Weights of a small transformer language model: no biases in attention or MLP, 5908 steps.
Each number is 128 + 32 x the weight over its row's rms, rounded and kept within 0 to 255. Layers, rows and columns count from 0. The size above them is the row's rms in percent of the matrix's.

# layer 7 attention output, 128x128, rms 0.102, rows 0-92, columns 64-95
size [ 93 124  90 116 192 111  92  90 101  83  96 104  94 127  98  96 107  90 105  99  88 114  96  85 107  90 102 104  83  82 109 106 110 113  96 103  96 113  99  83  80  93  83 109  95  80 105  91  87 117 119  88 137  81  81  86 105 102  91  99  92 108 100  78 111  74  93  96  93 119  84 121  99 110  95  94  92  90 111 102 106  97 105  88 127 100  85 117  76  84 110 108  84]
[[153 137 166 142 106 236 138  89 166 110 177 128 188 159  94 151 145 143 163 173 151 103 131 168  72 120  82 159 112 121  95 134]
 [167  77 101 143 113  95 130 207 153  75 132  85 100  92 139 150 179 151  88 153 152 116  96 147 152 122 127 106  76 141 160 153]
 [166 141 119 142 142 109  61 105 103 128 124 162 109 191 120  93 175 136 136 100 147 103 156  42 109 121 116 127 119 185  79 102]
 [141 127  57 125 174  73 156 111 153 129  75 120  62 116 164 151 120 154 150 156 159 190 162  95 141  56 142  92  78  85 164  92]
 [171 190 114  82 103 133 116 115 142 114 129 132 129 134 112 117 160 199 149  85 160 118 159  90 209 116 110 153  72 176 142 106]
 [ 98 145 135  92 127 106 108 121  94  85 128 135 106 137  90 108  88 110 110 118  92 137 103  93 112 132 125 154 129  85 153 111]
 [167 117  81  80 147 129 204 177 129 149 169 103 107  57 146 138 138  56 107 144 134  87 148  79 147 101 159 116 130  72 176 108]
 [146 127 131 107  96 147 134  93 201 161 138 140 140  80 165  85 151 115 181  95 171 140 204 156 144 101 181  82 122 106  78  77]
 [161 166 116 173  94 105  65 235 196 141 102  45  73 142 135  98 143 119 104 128 165 176 154 178 132 109 130  73  89 160 145 169]
 [166 171 146 157  57  62  90 170 144 114 144 134 122 185 127  49  88 212  62 115 137 153  86 127 131 161  92 122 111 145 112 112]
 [146 165 138 127 169 180 103  92  92 177 174 140 169 166 108 115 148  89 143 122 142 104 122 131 134 133 161 119 149 172  70 113]
 [134 154 128 111 156 125  45 167 151 142  38  71  88 141  82 125 173 121 124  92 127 124 115 118 115 105 170  97 110 119 125 168]
 [191  95  93 137 148 119 121 183 110 137 106 137  32  80 163 123 134 125 150 111 184 158 123  81 111 159 176  77  72 126 103  86]
 [135 110 123 118  77 130 121 111  97 125 146  69  74 112  88 147 118 152 144 116  99 101 110 179 147 113 138 149 151 139 150 110]
 [ 83 183 143 136 114 116  96 141 148 216 106 133 113 178 179 110  86 134 149 110 130 197 178 161 124  89 128  75 106 152 117 154]
 [108  85 130 142 163  99 191 100  99  80 120 149 121 183 124 120  59 122 127 110 174 171 146 160 119 102 163  95  99 113 174 152]
 [105 114 134 176  98 126 101 130 115  81 126 142 136 146  85  90 117 126 100 117 160 132  92 157 133  98 134 129 165 181 127 127]
 [192  89 147 137 158 110 126 156  25  73 190 124 118 120 115 178 105 128 109 128  78 163 147 139 117 177 100 116 115 125 100 178]
 [ 73 138 132 121 102  91 125 151 155 194 110  88  97 181 124 110 124 135 123 118 110 174 163 119 105 132 135 162  83 129 105 142]
 [ 74 126  99 132 116  80 129 168 140 134 100 148 164  77 142  91  96 124 123 126  91 124  82 138 159  91 133 204 189  91 194 159]
 [ 96 129 166 177 143 141 122 149 202 126  77 141 171 121 176  67 168  99  74 185 148 101 140 175 143 138 112 114 130 156 131 123]
 [106 136 175 153 162 115  66 175 125 147  65 157 178 122 162 123 188  99 109 199 140 136  80  74 152 151 111 114 157 146 147 151]
 [173 177  77 153  91 145 103 191 154 180 134 178 122 109 143 112 135 153 231 139 152 139  98 167 138 120 153 163 152  95  95  97]
 [170 153 146  97  98 127 163 118 175 146 181 135  83 133 148  99 106 127 103 124 180 120  87 138  92 130 192 145 101 125 117 104]
 [109  96 113  49 120 105 153 120 145 149 152  95 131 120 141 181 142 136 156  96 106  92 120  55 180 135 126 193 122 103 189 170]
 [169  91  90  67 153  84 128  95 115  96 127 117  83 141  77 166 128 143 115 100 139 144 125  69 144  95 174 151  91 116 163 151]
 [164 159 168 141  99 162 115 123 100 139 182  85 161 200 114 140 140 125 130 170 110 194 127 157 113  86  84 119 109 174 153 168]
 [112  98 191  98  93 190 145  77  95 124 125 100 148 164 127 109  17 145 122 114  94 161 169 120 132 116  96  88 168  79 130 182]
 [144 163 181 107 175 137 123  98 105 174 116 116 169 149  97  76 123  77 118 186  77 154 152 118  96  66 149 139 115 118 129  59]
 [132  98 115 192 212  94 138  59 144 106  70 180 111 147 143  71 119 110 136  82 149 109 182 135  75 168 126 119 162  90 143 100]
 [ 82 117 123 111 175  73 136 143 159 147 125 119 124 142 176  85 116  94 116 106 166 169 110  76 143 145 182 112 108 102 172 188]
 [ 95 137  76 147 134  58 143 127 100 103 105 142  73 121 161 115  39 176 141  74  83 163 133 110 164 151  78 154 108 173 114 154]
 [126 151 138 132  99 173 154  95 106 164 183 106  99  92 126 118  81  99 136 115 101 121 127 189 109  57 175 142 180  80 135  80]
 [130 181 113 156 126 164 144 152 147 185  83 121 111 140 118 161 113 157 143 137 129 254 126 175  75  75 129 101 142  63 161 160]
 [129 127 140 129 139 160  99 124 142 116  85 112 114 109  93 137 198  86  84 135 152 146 149 105 141 140 151  77 135 164 110 110]
 [111 139 111 144 137 175 110  57 118 163 128 140 101 135 133 103  88 118 162  87 166 149 203 134 132 162 152 122 165 136  69  89]
 [138  91 127  99 105 108 145  93 100 157 153 145 133 119 155 177 110 110 156  71 142  80 161 146 119 183 157 121 151  97  84 123]
 [ 86 148 173 132  90 118 105 108 117 133 114 120 158 133 109  75 114 146 162 188  32  28  86 130 150 119  96 209 157 118 131 116]
 [180 171 170 133 134  87  71 134 142 169 128  76 101 149 132 131 155 136 161 133 110 102 110 177  87 105 129 136 128 117 166 149]
 [118 119 187 159 142 160 174 159 113  51 138 131 170 155 110 140  92 108  55 147 160 147 122 143  69 151  95  83  99 127 170 177]
 [ 98 149 150 173  63 152 148  58 193 168 103 133 141 192 139 100 137 184 140 139 152  94  96 147  88 156 128 154 168 132  75 125]
 [166 170 157 121 159 179 119 119 150 115 220  94 109 122 142 120 145 104  87  66 176 125 184  94 129 171 157 107 145 217 106 133]
 [ 44 127 174 135 130 118 134  53 135 127  95 150 194 226  94 148 116 170 144 144 115 142 121 115 124 101 105 153 143 166 127 176]
 [168  77 144 153  99 130 110 158  90 118 109 168 139  64 146 168 149 139 135 171 104  80  84 180 145 145 137 125 222 127 104 115]
 [133 113 102  65 106 136 134 123  97 118 113 139 105 158  65 132  64 182 188 110  55 139 153 104 123 111 122 183  93  98  92 122]
 [120 157 116 139 118 190 131 122 199 168 165  54 133  96 128 136 189 104  84 119 149 141 176  56 138 171 161 110 118 163  88 148]
 [124 167 117  95 138 135 119 135  97 162 124 144 147 144 143 126 107 128 119  94 114 210 103 104  76 140  89 130 135  84 102 137]
 [ 97  81 150  82 171 173 140  99  83 110  92 145 193 154 118 117 118  96 159 143 155  52 129  60 120 202 132  98 108 133  39 149]
 [157 128  78 137 119 153 178 182 169 151 139 117 115 134 107 190 180 114 143 152 170 116 115 137 117  95 154 103 122 108 109  92]
 [113  82  88 148 121 100 190 175 135 112 147 164 179 132 172 149 143 131  99 114 168 147 156  93 101 153  98  50 115 145  99  99]
 [129 128 134 181 125 129 126 153 196 153 146  88 167  72 143 128 200 106 102 170 163 173 133 176 146  88 136 145 183 139 176 104]
 [ 99 156  92 120 111 131 159 131 178 187  98  60  98 120 126 150 183 128  81 102 107 140 163  84  68 125  93 153  91 108 152  82]
 [ 56 140 199  66 100 178 133 110  80 101 169 127 155 181  40 126  78 116  77 149  91 114 102 113 141  93 160 189  82 142 149 143]
 [132 103 121 134 209 124 128  85  79 136  94 115 114 103 115 130  96  64 100 153  68 161 216 122  89  60 148  68 136 121 154  94]
 [114 196 135 142 125 146 130 116 100 155 161  90 110 189  85  65  55  98 156  67 108  80 143 140 138 162 106 133 102 162  77 108]
 [114 114 113 157 156 158 116 142  98 134 115 177 132  93 152 108 119  62 133 120 141 109 136  84  93 183 116 103 150 127  44  85]
 [ 53 127 151 106 169 101 158 136  75 171  77 148 141 126 123  93  51  89  87 152  62 137 128  87 109  91 146 131 139  28 178 125]
 [143 170 140 126 158 155 117 161 170 186 128  78  78 145 208  41 166 101  88 146 141 136 133 152 126 139 134  77  31 142 126 115]
 [ 81 157  78 149  90  56 112 154 126 142 126 143 130 146 109 137 131 162 123 105 107 141 119 155 110 131 117 158  86 190  75  98]
 [209  99  91 123 103 179 175 116  80 160 147 146  96 133 156 149  93 121 122 101 128 190 194 114 135 126 140  88 101 148 122 117]
 [136 137 177 118 152 137 132 117  33 118 136 205 190 166 111 101  67 112 174 128  91 133 100 128  98 134  71 132 181  95 116 146]
 [ 92 168 119 138 141 101  91 171 178 145 105  68 163 170 162 104 186 124  61 154 145 120  93 117 143 145 136 142 107 119 149 185]
 [128 174 136 166 116 175  92 168 117 118 131 124 135 184 144 141  99 157 146 118 171 179 101 139 152 194  79 115 133 139  99 203]
 [ 51  92 134 111 166 106 155 147  72  57 102 200 191 129 109  90  90  97  80 183 127 136 100  78 118 143  85 164 124 105 164 143]
 [135 129 190 137 108 167 134 144  85  91 187 120 127 148  68 111  73 131 143 147 115 107  92 211 129 149 115 125  83 158 101 164]
 [109 148 171  70 135 133 135  81 176 186 104 140 105 159 150  79 124  70 125 152 144  68 145  78 101  83 177  89 136  93 115  81]
 [117 147 106 125 124 110  87 151 143 198  67 159 111 112 187 143 152 120 205 123 156  84  90 121 137 166 165  93 143 125  41  55]
 [153  82  58 129  85 109 184 138 159 139 132 147 148  85 182 167 120 167 151 114 137 114 153  95 130 121  97 104 193  51 176 136]
 [175  99 114 126 121 178 192 134 112 121 154 117 113  85 123 199 108 115 188 148  79  92 153 190 173 107  64 109 143  81 202 161]
 [109 196 151 131  80 129 131 154 150 141 122 148 155 148 110  61 135 152  90 122 128 156  86 154 164  71  84 160 118 176 197 119]
 [129  88 103 108 132 136  84 106 103  91  71 182 147 107  95 133 120 144 172 144 110 108  38 100 175  86 132 150 208 124 180 150]
 [131  67  92 120  45 158 151 102 179 148 154 117 123 106 169 181 130 156 116 115 143 102 180 128 142 154  98  85 182  77  99 114]
 [186 154 133 153 161 111  68 176 127 128  92 197 116 102 137  75 128 109 144 164 141 144 101 158 134 144 164 154 179  95 106  90]
 [ 75  79 135 105 116 125 130 157 183  56  71 129 136 100 126 142 145 194  98 115 103  98 110 152 179 139  83 155 121 133 160 171]
 [121 131 101  86 163 124  92 134 122 151 115 136  92 153 105 118 128 124 183 128 141 143 136  72 145 112 129 148  90 118  92 110]
 [ 90 191 119  65 145 112 168 109 130 174 177  82  97 120 125  90  78 103 119  52 122 148 133 116 169 115 214 190  98 126 143 116]
 [155 192 144 187 184  86  96 183 153 123 114 109 151 120 147  83 160  80 107 143 141 138 138 136 127 127 115 110 104 193 174 172]
 [157 103 117  96 129 157 182 123  89 123 173 105 100 148 119 130  93 127 117  96  94 115 175  94 114 124 120 138  79 120 136  94]
 [ 97 192 181 167 113 190  68 115 115  97 109 157 183 130  66 117 143 122 104 141 141 133  73 176  87 165 106 118 169 164 121 142]
 [ 61  89 112 119 126 141 191 128 139  96  99 149  97 130 105 141 102 134  75 132 110 150 166 120 116  82  74  94  71 147 171 106]
 [118  75 106 113 151 108 138 137 174 110  95 168 139  46 143 158 180  82  89 187 164 134  79 121 146  92 196 119 197  82 160 102]
 [121 115 145 148 150  99 136 104 148 127  98 158 127 164 183 164 162 156 181  95 173 119 134 135  71 134  67  61 168 118 138 104]
 [ 72  90 143 171  95 184 154 155  94  76 115 161 196 111  45 132  80 146  86 124 120  85  95 164 132 117  89  98 164 158 104 125]
 [ 87 139  86 122 146 147 123 132 112 148 102 150 103 111 121 145 163 166 117 120  96 169 101 134 101 118  94 177  76  99 121  95]
 [150 165 140 101  81 141  96 107 194 161 172  48 102 136 148 132 176 157 154  92 153 125 195 130 114 146 145 119 137 133 124 124]
 [144 176 174 133 130 155 154  86  91  84 184 146 153 178  96 119  83 165 103 108 118 147 137 195 116 152 145 205  40 179 142 150]
 [179 136  78  75 149  91  85 154  90 137 129 137 111  99 120 140  69 151 187  99 113 178 202  98 167  99 138 119 170 110 108 132]
 [128 121 183 128  71 184 165 125 119 113 213 112 133 164 113 113 124 133 131 119 161  98 179 147 127 116 118  72  84 237  56 121]
 [ 72 110 100  99  83 132 109 135 100 114 120 165 157 123 117 157  89 184 106 155 106  51 106 109 165 135 120 182 117  95 119 130]
 [151  59  98 100 153 116 103 160 119 142  70 109  53  74 114 178 199 150 159 148  86  75  99  48 162  87 149 118 158  39 122 127]
 [126  61 148 159 190 130 122  98 117 101 122 177 201 157 145 138 155  82 111 189 178 143 190  94 104 112  75  58 141 156 139 122]
 [ 68 126 148 111 161 115 132  69 124  98 161 108 164 144  98 125 198  95  55  81 113 113 134  75 122 151  98 166 128 205 128 125]
 [131 156 118 202 153 104 149 208 130 151 123 144 174  92 156  92 124  50 111 163 128 143  73 131 106 143 134  90 178 112 137 133]]